python train.py --d_model=256 --n_head=8 --activation="squared_relu" --norm_eps=1e-05 --rope_base=1020.0 --tie_embeddings="early" --parallel_block=false --init_std_o=0.0407 --optimizer="adamw" --beta1=0.9 --beta2=0.95 --schedule="wsd" --decay_shape="sqrt"
Each number is 500 + 40 x the weight over the matrix's rms, rounded and kept within 0 to 999. Layers, rows and columns count from 0. Numbers have three digits each.

# layer 12 attention query, 256x256, rms 0.0629, rows 0-63, columns 0-63
547487529479509475485501518539566554542610491483472506505497499547552458526478471549514485538497534520485507478503527591572533460436523493535514530471545495560513479454504478412498498490510485
543521517503543467490508501488589575542505487496472487519479482500480396459454526445539449526461481468487468517549498549481519535501534502452506523505508502511532449481497479530509591484496526
490524477626502434535510568555553500485521406429591551472549536524533437510515485498513484552479464482535513511515530496463451532475502487469535487475578478526540480483469500575501514532577428
512486481463452518446456504495512421580415538493523441584557486550486500482523472496455500444523506504505498513454482485461491475472551417455461484542492517471488515503442497481475489509462513
522466539461537572466583496479516532517531487536484517459478437493463503560472521457478460499470525530509448509497493523492501516488510460498504477527568447574484538509533470409492530465538500
569497509557523515509550531549527573487605431526488531505497491440501485482461514478517466539404430438535532440516529484558519483523527559578497470464569424655496509520512478515489457495580494
486501470573477569513506519522466469472483502512521519517504489523497456504447463487507517541476483462547449472478508518516531520525590511484529452522523449497541498474467504492541485476551521
433510600553533583426520550525498469482533474539482543535506471484530487529479490529456509570420415492552489412510500442578491507519562502574550500390604468600485522511553439448578511467584468
441446473591533408533517486509437456433544444466560548517477457430551525452484562503423471553466385534474574504443550489502568472461471580523524453483568513510518540504544519508496526509540447
438549447534447545464446534446483518464530522507477504475589509450484583528568503512490558504559515499511446521554545466521488478486521500481524472541511562507498514516459569523516449504523478
434515531478500479570486480479438423548499571487497514485455506538517499559565564504433449502567458503513544530529516409506490484520544448495472471532519621503405477496510455461517508424458453
434471445503449540499442493553505491425519571473495532522606532522517493441457466555551499439482428527500541447510466472461543443531508547474492522512517517548541506470512531480500397481533440
523463512550511501504523498506485506387525484590458512515559572536524474502471477519522527547514523479475478424530528441427519440543524531476507517484540557439537395455456496431510458497488445
534450513431510543447480524516476571485479448551523482477476523525543560559466460467487520435465454446404510461446458495541465454493509508556549494474456495509497552507576545511530514536473471
545467467558539496490494513473514513464521429506479510518501627486420510512446472562504523460508464508466558535459500426486549527497551531483541590481596432560507568453477507527467479514460480
520525483488452587546514538481535455507473505517447532530571605429527494579460519487516498505542464473482544526493530590462498569466497514463509507527556396433504474475445511434422505552482543
537484479512569501497525509456583504551516545452498430532561519555439454509493410512528546502472548454523544476494508535477503508503525494465509456494428517562531545463532470483497447462456573
438521502462527457476477496455581526486498505463475536469442402522554451569468502567527475536466541496543523496506510491422438605485442518487522448498493533472508467492463456455527571534490397
578475534475482551510515479491477491497429563502502489464541435525522478577548526509436429535529483595551493518504565465426454499566546492538493469567567478493526514463423550421511477456597435
454494458426480507449518478474516447466462534544543446505470493452543491496613394526462437498496504518496432480462553478472462484529522467495481575514475453514548536496503566447538470495485552
552470505517540525551436510517500505517486517413512506512504476498530490455463531592459505497502415518479569454455514462471505550520529569523483476474473498478516511484537486560483485485520510
548535490483579524452516547460553472487540469536511497541551500475581522442488487512512454552492479525509495470548553509433496479498513476492528541543540563457525501478444523551545544468538493
453503488521521454502513489540492507510498500537494490548586524469495503443509525465529539473550464492466494537496557551509490566459433572550547469485482480518467448461472521544433547456517569
554516531449524488512531473491562500512429527476542514430411509532526459534554481561516534450546436534495474468489554513468525448446489529549456518536633449487495537497435492408577513466533460
545504539542475504426417552563553547412578490540491515551554590454461468497521516506483501492472478471507497525553498480523471451509493481468507541503558437555495481460501509518484492472475483
435477462454610441425548428477508580429471471486495472508468455484446477589459583530475459434498516527522564535533490501468494473505481512438528478406453479543565483511527439563526545575457435
475451502484483502486547502485486451480513446520510462512491519523525532560436536446602422472516495477483525494488538493501471498515467468456478487556468492505491394456502502394476609492504523
496432521523652516523500478486463543511538414486416424578572512577480453472479467423462458496508437536383523557494508531507430454476492521579520527521558469649434544523461547529441568503475564
543521484556438532497460589546509499612446525412547534533470533529543517470399540537507473556450476537504479433419542521528512524457537571509429528439507483476455588480490447486534445471537492
473489452518498525485475527541480536396500529540462541557537518520603501537500517516540509439572442500528533481554552485480486455449461538506520432527541536446462503477430537516452502480493528
410564530460534544511470516496391465592522509470534500540478502445489454522473549472436463523559453486536588549541509531488493475498488490560524594507534465431460557544539504536504498488458499
539523450523524455499526448483504474629395538508438453567441483425517517566571439525481535496520513487534475423454489421448463493541531400512546530499484520435473464521455515506522445503470487
482526485480524464584521462480446533467449494433515545527502475459396485535516517505494517464554421484504493511561466452496522450437447480496456507523493463501485498488508494540519484535492518
507524487526520511520471490488447440550498500508557534502474494518493522514467513484501515461496501506494534491474492473467524478538535476481485461519531475495471506534507515499506526538479485
521503596507567468534461437492483544542519469466537508484489465502513456446489558522521426509444476463465485487530523517502569450479520545559493409479519485540527538468508515565467484546518553
575469424599474474572406504572463433453554473509553551474523569493496508438498509446486546573487563422490506515494479524500470548520511562516510464479469490466501468489520494569469470525481555
449516557471547539437508545466475472497511545490476504509516458550451494508474465564506493469494475463546466493474467478468479514461512488491543491511540523488544513456507515471488488467530479
516503505502514546492527539523513504509540473507486524471513497592533472500491505516452502524461462465559444520480449537539551563466534507521489476503532491508500497455475484508505510440518537
561479473434489505488527499417501476500447567578476453516475532478483578528564487538495521423551535490501536505467451487494453532484467460485546501541471520477475537486434530547523528544470520
522498571597556607521515450566474508520585482512475514465543463599557383501488443499469501574445470469524414466447471543600529533508544544579477503514551511457532498426500470455542540405541543
484398405535479490549543485575455497515507498469440508535499539418532496544444485511523505480520563503486527456444495477477450525558518460572457605533468528487414465483437527546553424548519572
539464496469497474461468523474421497471470493561491506551534482444473495515499528434562514509497491460499498414489470450511530464529459495482463509432568535481565534495480482519478501575467515
571485434540523483480534514492498587533500547504546558509539535503462424442461522509522535469508556514501503506476404510550494536526506552495487473529427547515418446564496471549435474594456499
547521479473505534573486459470488566516531539460539498466449400591488479485489472550479464446534422490523531471481497515514523457476489488504472542493557566509535507550453470464468479480517514
545522567483510498477479524406553466491545490503559523563528524547482480500513490453413546570525496496587533502526537512529525515470361519495441512476457496505464557535527448458526526488499526
491532541465530534506473505437532550562536539452539561483531578523532493502495483453596490437517474497576467496418475528535479459464544516475482488511529532487487593493470504546530537542486536
718446599530524478587438525502504461500525477481446529433445534586565478481448545555545471543468496481424568431485524541472547431428515475570503609495515433501470469493444548485520540512468605
500513536465452445493448530541470494493532513440456524536449473487497464477550533425502465480492484498536390421436484476495550487532500506493486456518488524460569518445488554581537449471499480
499485526506509527525472520544497454489536510493508457514484500493498508523459467467506472518515501478476437515527528512503500467472540475483475569550460479550482518476531489499536491483536560
515464588503497551553441510476517515515455489550494553482502523465513499526620548477535512409569536462485511522494577470472567480525517508521535466519503565544454530513437441496526556550498492
420492514499411529552498483495450493560536479524445455526559478532453471473513583533552477431513482494501488520536496537550474466478436469475471494555475437469502437516549520518491529523456440
357609427531456476487459403440547457548535463493561478515493442546462475470517496446450521568481501498478489475395547559536525557476532521466479450426462555408494535502489544514508453492439528
573487466540452472478532522472433555529552432482554534512556580512482472512494562457492588537484508495507562541542453468520485450577516539512457452542457472582468485557499510551476490503542541
529422554464460482496540534530531517457536506482474591484453507554527523517536452558500481503569485464476454485495540408446521467474484431536518467468575526544505494452454518459525506460505471
371586443435541589483520411480618496530495567517529440546537491554536494515549452510478524453492504511521523487478538569479524458483539517487518480471481458511492512537499475465499492497530497
556438503511524432579536467477508521490480480511564522465464491446504501532530507473456452541550484536480582494533535543486506529532420504461537493448481523500495411439522460556488571585528530
458408513485495496527482517433506489480492509508411540535468465479478495552496482496435506524538554520492508509472493464489520537462473471527551455497517560567532474531558481479506543515460516
494521471521524542529479436644473463492528570460405520498430521441493574476468461542548475486494449539500496494541548442487457544564550469546504421507549504426498482411466550501562497511530500
517475548466602558527511491511577528542498557472505509457518494531504464539432518608574505469476470535442477465462466560539495430453579434520476552544505492550486559528507512459509526570507441
604433512493598515509412607560481502442537577533462501505509503430531477550499491445472545579506517461495475469488527470445533436513499522517571453511556529510474568521433523458506544540503487
479601443454408487422535510457456555589452454498489517513514488558518495539464486547505538486476463511547525565463479517453541516447498452487468473584456459479525557509558435496407488411486475
507447532515562450447518538506542507452437498519555490493528528462539526501513497480418502455522533493512493486541573451404470565524538590528480495451493495481502502509472546473488588459508498
559467545475539506540453543491557463473474527537452508496461504446506546483446457517476525499525534493519474438472446462499483565644508498503517552483519546559430518501426522510532518499508556
566402523431510500532458504520555545392510529446449521487485511517476494497548549476513479450502512525527488456585492458495496466526551507563494505504540468570490508433462500439552476518501483
# layer 12 attention key, 256x256, rms 0.0614, rows 0-63, columns 0-63
460467394481473532516473471470446504480465533525551496480476546499497583503545499485435486488530565518545533508476518475572427480545497518531509512503479475391475484499461537517489557476479514
509483502522471455538488461499516478458482540450495495502478436551473506499497513524503524472568508474501527523470572495471588486413476497576482503531483522529482561495484451540532484522486484
515531547485517491489471518509536501498490485478553504475501545515515513512513547506460514516474468488521507478506484514515553559484544518457479483529487493520496503550531497543484508541559467
558435491448415489493506489420492528504413533515533474521483488463483534444509468549468526499546555573490559530499502466492476530500462432513569493518502482519458436481475538506519528490476543
428493441548535594481481541591582513489505562533522529437443551584609476537514461452485474497435464411568447411469457567487511505514515558523517517429590465530521572524492477486495497531504450
438512504534503554466472502534457463502539502513481486473478516511511485516484503517525475501505502492527465449452522515512471493505528534501494473526535489479469533533525512467468513531534490
532529462550504619448528546556530463486486514508519566449433534558593445510438443509507478548476520456551401440456473579535504509531554511531481482500614509447486521504521487458605498459525533
465449485465416512532450500506476475511473504484483504553512499488479541478550501505513526499532495517525510513535471492489473500471507499503544500468473459541458497512463528519485521520472479
528506504543494453518522546470501537572516399482561523411489498479485516467471575579541484439486492476439572463512502481494564458538461562517494512515575492504480497481572537519518532500488486
445478496429461541497482583540501477520524539459540513557516549521535558447534513470490554508552497564538482505441529458489498425503444564449523466468475538492526546478530535447503523494502464
425483480472574523476424509454509502533471513496473479489526592535482470520628453570519546512500453494536446410521471534506567481471470531489533417412552514566488486541472559514480494552457437
499521532402571576559536563489510458490547468460532534540491516479536517478407475537540477541481459575529457521499505486527504554456509483564480459513466434508466505523467535501568563534594481
493502517503584448487471428463455539422454535464435478524522515476475487574483472480545494508490532520505470474545466493588559553535461460481498481445473520559471445521495493455460491507457473
449504483447439526501492534501513483515493528515575540484418495436509505516507468436500477489451534520467483491433466446492462487502457509450463544464467431549531427457513548508520503499484517
513468545505525477487542479476460466548534446489486450436449502435490505488514505509453451484456505517419501513547459446554618498491535571473475511550431514554425535501464470567518541501493465
400486478462543458529518546426501441535464535568390516529432488484463507494541492503453498545448518460515457509464498540460523465460428508453504535408513535496518507529523497555519502512559482
542498407467468544528517524516561515582538510518515559433484409548475483534407507526516579549512531540489457592554498405566534534489499523465469451538480508559503473520450475511462520507514552
455540469506507494487456532525552494457476572456545532461569386504497553560528546489547504526496466500514461516574486501548452534439416510509498429473544513553493501544447504501480515510541446
536554447510527482483521473491399534438519543470526462492536536529544487458465534474501473474535523556521500528474592529518463532511427487519482442576501480337506513525547537522527507473524502
513489466488514552455574501494530500506483509480510464520517471504514511525490491435504501522484476532543481470554478480433471477474549499499518441434499456513478528525482585447595486520458470
583451500525512435493510460483497536520559405475526435461546551508567460496580553553498519444528472519474532509484510515522530595501497497473482502491492478555420570558465505571430611561460459
471511488508490578531486457451517478504451523476498559552549503479468469521480534439543518546523432532525463409509423505578433495422514499540497526489507581543530423485452496446499455494535455
509461484500514488485551545527494499565546422523542453569472447525515442534484508571467518493506451495523504542459434552452494492542526515431514520480520456478423519521471494499490580491520551
484497450490540499533470440508505533526477545519493558444478578517581498520554552526573564500503494517521476444481568475508503429458529550516557539507532489523513529434474508484456481509533512
537599516530442445526514514512484523504513548519462509518527479464520503562477518455456509493476508572483523538501468458507496505516532531493472550484480531496495468454545474456516456478488485
411516566492556485373470424494499524502493496542423399580527503562556492498521491418473453497464461434546447462501479496550465526426529468461513490468514402567537553455504462526514449553458465
447485522479461489432382530534517472478479496530503584445445556440464456493514485537555475494468531453451482570471536498523596448491475507453445540627480560537511505513562495474481520487495526
496437475552526531462487512493478598545479423527438516529541545501497499538489472462476484473472478486469512495466488397563463572436532491493544544483527490594585432499535531445463514513504564
616510492544462439577531482523469516532503512496513518443516480523531501485467506483482510455471514548480489479512529510545483579521450497564459515563405495499453437560510464495473550545486528
471516443498517510523483568513427433417468503520476487533512510545505536515526476508513463523514525488536450478502479515458436500500527506491537475453489493485488515479472479466541534523514514
479506440529458534486442561507502499635518562566446502542460432479399517458505523502507497533483509495518475480479454400546442467478499513460558513416522465552492456438493596594438506459518469
492485495458501543466504518480524480494439495483502509470512461520523506494510492499534587522478531548546468466515555481497396552473522451524548496489540503531479511506456545484469532549509476
523435507492567465549495462483528540484510584475531466519552485541470485508465541480468468442495488526419478498408501512525499516491531537516484445559496551515483482463519507506493539544506508
565543497461474485447512516533510423456395517514505471515512548479413519557504510499484549502523581510528546521485532439420490471487429482440560547529469506467493432570521563521486513469451521
490548482502403620448524540545471517534472456561485551445462534476497507558389455483488493564445497461593451478542478554587501537543473533551510558462453455446468488498587501471519509439460513
499415502593555546567521473503505531484530463497515525498483464560545407487476535531508488518458472464449497484502518486539470511505535565527476470498545515505477495490491473499525537504560490
460556492524473596453522505556426514555545444516475588514537484559529463545505422441508514506437505438575447484469481578585550563481543523509494531515471456517449461507508505532523445421514514
532496462528485574497507511552480496533501510475473544482506506531558446509493511489495550526479482479554448492475511526534495522534518508491480523491515498502477489503533493501528485477553517
440462439582504592504540521542516496513519471544463549441478446586531434565399470482492456544414479480544431496503475583586487572529551558557469495460510418499497484469554425500540501462520518
486518475534446551484493554519495481532487485524497524483526483531507455535467458496515483550452528481556468488504474519552526509537523495524466481487513497511486500516512502504511487466493508
540421467473453426546496548556495446508416510493463471501507521506504569458568450446454529481563522460544491536511473498519441467486483463480514506481433482487522422456530525455490464469478488
557511500468526519494486480499532478503466446529502499476486488470531471491482504570484527533523554504508524427538430497481587530537467515512520562435438514573477508591489557496559510536498438
536545493477436484576480574487415530540510402465577540486466422488480454507494546495503473550465436490516475478471498551510461453540477519477530538545492511530480515508510523481522533530545504
437597522453511473561434456484488501508474486502526510485457409555489550458478512559541473478447433509504542526488451500494489474477513566513557535543461514489531503456534506528497530410511541
455503521484476488490475533523500474554532414526496553528463531463539527443520435469415454515499495474545491548496559608475446472560562500486534458508487502463564550486486545531444441435446505
507440531472464507525522532523508408471584516413491496524553516565481458526496531486536511495527439428530537457436501529485582472479557510490529455416508480564421554492511464466535469508506418
529537505512472445559518466478604506528444489499427504521423539487392501471449538502505425555509490532479553515506525506516514483505481473435491573511411567466488553520474502463442496528498452
517515476482465439454406542506501444444506514569540536526553499462483476522540558453462436540569469466496455473501497562482511429452522479474537443524497573455517501455619545469540471564497494
538494488512540491502424495489546455453534502468589528508464505432430500513539504500477562424556516450477501518475556473472560485456484477486477565470510523523455483504471467455534502532508450
481589437494523452554510488523511516476517536466471573475464499473577471530429480475390517529469485513487510525567469494531460561487458550509482625514512487552591574514531504522494562539468536
472541458493494513491529513487466398489452552520476523547474564428494540464485478471482464473505579615521529483496529570499540505507382471497536543540481507443443497552495550566490443523475568
569556443421485575456480561510502532511525512501458549488495495483523477432459530520471481505503536424595476548449491480479454516480556445552469515493490450509511445494516467502427511473466527
510490465471464512490515490524486438554427513456538513468496489574531500536467496474482506489521492469499477453538529494534548473494458510543434471492548512490442471549500511545532468447507506
499479467480424484467505460535510573461463457539494584475429458494520507492498443499488490497559511539457483461479469479489542418500464425474498566489509483516529418465494474510495519435484511
406442485510516576433480470515497509431491446509525447436516476519544457481454454467516505433432441463474536466536556504551458515544502508569534458464494440557516517527528524403460510495503486
535448533549574465496497435550507561522468540479469412461489492572486513544503506562527480486527489521512589474503543487462503434520469499544486464480566445472564555471522459488540527442489522
515510497464492499406554496512513529503475509449449509496434476496461508565480532468463505454531540524484461436495515519467432495491436477549501501502454454470512524515517499444432496505526480
570556548462436464526497453581473463506425552497486493469425519536512483447433540488509542444510458599514504519501527534480499546495526486532508527484521530480491584410522546584480496487550460
573441502519644531543561456516499540450498497532486423514490450533523506511488425470504476470502507483441526527458499437504460491528503437446502490538485497481448498499490482417497515502532512
501436486499481424511525440541528516454544419534520451561493453555520468548543471524474460544533525486454460500482537418502551444498504456462512445487490507560492560513509484476490550544496508
518429465523401542452532585479462539511568510477566507531523515530510433503484441567541592543465431402503497526434554573579555438462484459526506479524523580552511521494442521479494491507494520
507454422498547464499504455520448582479583461493568483457494435461520531491470505488434554565478455440462472511581502470513527546483534505509443481477509493568579525543562517510472546520555499
474546423503555498418492432529418474477526513554528425521513450593508527554449463512532486498470450493491503513533445583523430486486512547490471477502508471517527571499541513440479539503491446
485495495517500507481482458469437617480522500518511451452452457549502481459541497520478524535421451487479494420519489496530518468537518508578517454461544531505437528465530517501459537491532467
# layer 12 attention value, 256x256, rms 0.0605, rows 0-42, columns 0-63
431453485515423467550547477436480567530480410481521484487539486508576526532468466463409523449556410491449500491544496542513458491480537522485509386435436478507474473515475434507524526609461520
486458428491499473500527494457443475533463507503411462495483488464534431556505456437480429454524430554443437500404494578396434489496515453518543480527486443476476561548471543428443527417407494
559457416506417440547488487481482599527524546523544468457481466552567505504523449475470508452536532513477485462502385515508459537449444465530543563498547450459552476491550466455509466521515490
483483464483523521489491469506523495480466482448514481553456500480502482506470573530538521505489600493567489466544476499522473518536518510484470536440470493422601414503539522533552490470507521
500487408506445480551503550483501504522561521495481508415538455449529490493476482461422534493516548472462469557451524480443543483505509505518504456529514515511532612488496502529562557556485571
487504543532566469463518469473523549495472533497482492526485551454542500501448475457508506430519432529533426449527513471524399554536581502465505489535562560395548498495575491477538458464511458
507479488497418462484513504515455446412491444549514556490559515416440491490533533503524440526487547481501537509487503522467548474460469500500447469492437476562384516520495566543459535495516502
517518495515511481481498581528469481502502506525452483432498483546449504406491495499530473455504501506464491515560543488504513522454457537516534393447496515505508518545415523477520545533496527
527477449532505479509520501521525464494492436596496554524406476516473524483521562421501496552480502508487571582461409474519497430576494413474512539521490466553403476480428575489604467457443536
456439520546486521436440477456466586505496556507485475523486480530485558493520515498487477566510481566493577484542453490496483478489529524468494442529491462536531471489485534473501470532502479
443516537487632504439450510518550524564552506538522526497495410513460472465499551536512537499462472536439503516486512435536535510548549403517517534569475479521509504422554470580483521496502450
504456360460583463481476454470515505520520548511495492463424521487485500525523493483459439510510554554522489511508464489494521568500505417547475443559485471465538535502468511463551469499491480
544506463550490444494465488465566493549524493526494656520432507542571562464410496501603530556519547469501501437578457433587425512483506564492519492449470573486463457478469427473541446510508524
464546449496550523506592472510453541478566489517484534502504461503495480479541487489468510533481470540518503474549488462508490476569490420470418619477434549427529466539505506451509572480454539
469499490491485540454536595506503528507562493465474551470557470474521527547482511505574470512433536541515518385465499553502585462452458447503471463535533498521460524516521526482422508488529516
429501533521527472445473449519406510555473597578469423553533466456507460550555475509503489467506477553519510451478434556452469515587592478481534480468580367449523485543491498518534470584467444
435491499483552506533498430497509540607435532537590548443477407534498496453455483433571537536572607513510510521538539498484485548515573468551496467487456486464463443499465514446546472512466537
518484527522402484557460508542495541447512494545485553587414504449504488509498576517451492539482477461499518558475472462511391522568504499494526521517471446498516529428441522516541485578532509
490499458512509447490530470516536518449606431531505546492523548507450525465563545541489507530509517448561507531539440489546539476481490483555478548551463541557450655492530555500553443446431520
513527498498565550535494464493409503551425563568515456463408492506473480475559546473430514502532499522555482509551533463565494532487515449517545410475454504502537472508531463534509422507480551
395537490468518477433565435448518498396450516463480464482511512447477525470466536521469530489574497525494506439493432587538493581518459506453499517415565575505526467551514395459521504465480591
452513529494565523485432486521525455436466459467451468493495519512541481522439442483549529480484543471483467486485498480598522492572497478568421474391498550563433494545506452542577443511484468
460470490491470535524418542513427488438552458503510598477495489543489537460508525455540482473402541487510498517465393473498476518572516472471527523435466434568546561470499559498478458468480464
563522513485538584484567460531520471503531497445564496553487513469498481504572438496473491477483496515534502534491537505539387492499535401469456518498560583490485546472542502547545546465518506
509486548507506532524435602557495466510532523578569469529445460458413451524603456493537520476455445473494475543464503511470540514544450368459511574609563437521501523519524487529476509447497485
553491481488508495475534502469499557502510583468506554498530517463587468498445511515464536466529477545485474554536535497523418551502478483489501408442475439467567510472511456553521475501470500
479499493500489502502485506519531485529515449536506534519488417453397524562575521483497512568438523464501515521493500487471535444501509447422499551503443462522548519524485492507468528485438511
464553556494391518517511546550431451524517483496488558478453578508473552388540502549529487513458483511542535457422508508460430461473627537492550553570514465460541566464490485407533443493508543
548541521467492513496473464511424510463537601501514505464501576534527516519495455519467526481529549548542527466385384573456465494521508440506488455526554485506537612438482518507461498479496514
540501511499484441493457574536575454459489476406528547562511525486520504505430466410575528513569530470528510467439486522446517437382446545479466406465457519561544563492465503458440546563483467
480544485461455479520407503545521472516533471547514500501477496456553479491541518508555433510532429456493486468506525509462436501524515548494562521470494530520504524510492540542495549504530462
454504586497485540465601479463514485446408428448604501497628480519505535536364468551589527470499496469482510487433470591572513506538490523486496492531485569372486456525480389413448496534537557
439498450512468458443508515484466417502476496608489502493643395559439531503497487468504530501559441495551520547577469544442540467539450482442498466463463493453487407520543452527482494531519401
473513527480497483517452471496482570546519509562500495522520487505528498518520458460460425513505533491444522482468487597499504503538508480496491489565510475523536469479503508447486488493466487
517552518529530477467509456590468614457554545616495506417457519470512490523521503545475447553477501535497518451523433477481499498547495470469461491518539484597553517535436486511535493465528466
502440515507484483491506514469455523495574543458428398442466458544495572498500470500495462519480549452511503528573463494547553595422496533501529417464450450537549573455505451534477487525444495
489529494520494476481472509582458522559534497470484477560540524508474440520511523507488477488506477465529454467452499566537368480485458529447480505497486445521477498542516457577468496513567537
515491550490487520463537543459495529556541530527496504491536465508457502462502526522508417529558504504490485502505520538537481462498470451521488513458434463542492486528594484491547501513474481
535470489482425525535474475525506565465572393453481547498500536467525488471505401486478437513513560476522539524526493591417432507538564530531490476541525520431579488544506501507485524486505547
549535481537460478498493546520454518569449464566493494513499529520525559468523468443608526493448431513517499499518488546519536508531524538539468563443494502449533506547535594519455510592502506
512553489494478545475561448513467456505478423443461531588381384525470462495566482467446525537530503445557462412544519510492512494454500433494532510504466444546615558503471476537503557541505519
514450457442532518487538456548556497475502483511488477527378438489523529517499490432530535515520538458490499493558498488537559510559576543482455453534519560570452517483485487472583581531604478
438499476493469428428487522466471508502457471542455526503557502466489468527517485429464509546529543558442495534500548442506473522578466446516481461461580438464458413470505508474476506517455511
# layer 12 attention output (transposed), 256x256, rms 0.0621, rows 0-42, columns 0-63
480458489522554427529576568404538549555455511489477537556470489603525478581513451519560518446577486424481563515535522567439524422451538494369515526546451552572505454439467405584520522521458455
497431464498581501440483499466534451426534506494466452487511507478527535533445546491538415470497535511510499456507490499419437512588479453490525532447479522495535481581503488495377497442503505
506489498459569498527445483522522491462449497511467503521444445457501430501484463469508515512562460562475519447477454527421455494470476478504605473518532422575568548499415498494507476493526520
528525544474517575545443495460509513422469483430438518494506493548440394449502412527549520501522541590494577522598529483421541508505534509487503457449513599459447430434414466545533572494498469
471511488543445506591544470548544498501439504471461485503486468434452491531466648530477531432507551490544502527379482536466540526470542572510550413444549471482532524506490395585475503536536489
442503491468570496446496531509470472436516484557544496559554505539499462498454470468522496466524475513491517522471481519503499489535525468467470494466444537525453524549535535524469465460531517
601531526480539472556449546518492520515428525459440457440564512462530534431475513531544496436482513594502510465450462507526494454505421554469469425491513498491485513522485517482436519504526522
575524528604486532512491539572510440552497554511535505598490502428463498473446620530516516554469479495476505548425575476541531476448520515473559516545459513528572579530573556448544407534587477
564468558529477478492531511542505440529504457471574440463504530473462480489560559483478450529541549482483500461501546444503508469497569396483548492466521434504467417548550478567565416511515503
470454493512560529490400455408549615470508550419539491483400526468482520457500532585508502460473477510518520448548431489508507477527541455472532492500532505557460461502505523561499460469497433
446542469457522479534514398531444487518493523456496532444542458612475466452566391646476513538585547517433505436549502444444518435541528438519486490564432525523463478451475547469553541540488510
496510489493521436519494523479494427491529535452532528445484515444467540435454564491472552523487532517552461479545507461489462556451462586493542408477484470478490425533451414525526523494526503
479478488572467411528458537464552480568478477510453514490546527440504499495408542494560534542571472518559534514566488494555460556498481527506552391496521553491486490500506473591518405537526445
426455475504458507483501502457506485556511492559496496551493507559438505550488514468545526448476510473564456470504501446534556489409499446470418572460435575499488486500578502504562513525432450
485550529584481573467486525458595531519563541482570501521523452411447557480476601473535485512521494506524528438488480537518555471485420557471491507498530484490506537530576483413498489491559478
510517504533507436535360479571489539499518560498522449496502444478474517477477491559538466490451463573480461527537446528542494522532472547468534465492462540487562529443524535552433527466534518
486490498425538398498487462491548523609431459559577598473499500594447494504524471499518496507486579370508461481635543465435518556450568473490509546492503552547479474502520443487524527509487539
472454559465467398550601455447443565427425557526487473451540547560541532500584467546557551503509596526486464463524464529431514584553530451458494452512502574504521398427389466536514590527471567
480560475485554558453489445530523578479546522462426456528463492431463427449473435503507542515482496414488467449564475525573528426432494511545541493574425520547501600541516499523545522503466510
516578506515473590465408513490478533508547446501500569470512508457383438487496563551498410460470494481564487444495519547534499532558512481487462508522466525533566516493545466499526554518537503
499521533478485479521466553487453528455450518461506471556493509452516475518516499510529503530512479535472518524463475493547539464495564549481505522506494531533528575501501490560444513510523505
528526466510485542472469478612481505462456489492484523474497542545504488416431418508534476528543510544541495525488512450496482468418467413606468508506569465441473482470484571480531440534485532
566570455511505499521511502499459505514498514553505473426475470454534537546507615446480509528432504457536459475508481507482431503541519439488498591439560465493487533517549473486571541520536491
523475443460495550482559371435547546501474484491532537495453506573461516472561468493497501377518545545435526504498485487459503482557525402431481503480456527427511458437516531447532577477494489
479469514511441524483502530455484462529595464542537545468500422461590521514546455498431458505505448526514460519524474472446460562500497527474526464559533438515550556592560564505487464484536507
517534525513495594476475648477450554492505526527524429503486534382530484501438636506504497540471419499534469547547578451634482563460535599472558500395424462470573568556514527522531505539510505
550440511495610500539504412439506558489547489534488479457446447494496554502480540496498467514452439539491506471498519464432590489470524492575553442538505566414395521447422483472509556445566515
536445532566444542545526517527560502546541416478461470487450528482513514458493483568475429442429422492395445423495492514563490443525522498511453552453520481479540495550531478520489456466483526
496440444476467484512510453511470532479505510457576513458438494503487474477435483539514564490447457520448479408519415496511564516539436578518476491504535533480542497528550452530463549494450484
523455531512563447500562482503504531464443474456439458530500559493541560451433506448546515501510569498551486526446421480473492509506468515578513449508458450512460511519477443574484477570483548
415500494571426570406418478485545473514540569560568504489493499475542582556555590534506408549481469508537425436556496506486493450578538546523563505447507618463568562498492459398470454501543481
441482568495463488433455635470533502576487498493565564571551532449463548534445457442577460565485489482516534537420456562487504428473521547474500585504469524509535543498492468544535450529503491
452551519561516477471525538538467387589469474563505475551497513525525460469466473453510514407522452530533471477553576498542463476528533451500522546515617555427565441546569524541509488516477544
475496466505560496521458520501433483504516572579558441466543465534563494487513477522475444533487499496494563497511429483516497425494445462528453477560534523455535478487471530504466529454498441
451546475494583539441572468487565606477486570517544507485500520484563468502515479453536475470518454507512472417529487554521466453476528428492466477474533463512602556504490496515517464519475486
508463471463494515491508534502528543474512563492537473460520542514521539489474528523513574545441457505443475539548465552513554552396499529455542552423523468518636517464535496459565464516603458
466518486485455493441540546458414449588547524563444471497548509468484433470531533522566472481533528490528546464499484455530428491538450434507540485525451444466401526540565513588513488547501482
462487503405514519516512508455408517516578507539495500409533494551490452436465511528555478513449481476506611540432488475475438551519456493548560477524419486511524453557451571489532436521487524
577485512520548547562481452442606546485570561430494456513515518465532477450474460484544474475532536490555515468563482541513503477501570524511511475500477478494543519510496475494482468533543521
587434533552473521556587536540454460526478521522455508471512491513487456478508533490571488456530504525451523470486496465506482448509536541506504518470474567466504470558551567427508483547522511
510540479495599483465543449507510499403447500418523542498444466461520478520545507534444504597464520456562482462484473525498539486579523511460498495443515495517517534447466483517449551478519527
467584420581534408493564402487477463441494478520494539517394473524488498581554535462484454486500513470554480462490470430556500527596476480491447478458534512503457467475532508486542546421513469
535448585513493503484390486462560543477468489436493490520519504512478498460502469513501471487520485582472528521513508441460435546554546492528509509480549471485541490476454511456512403524518467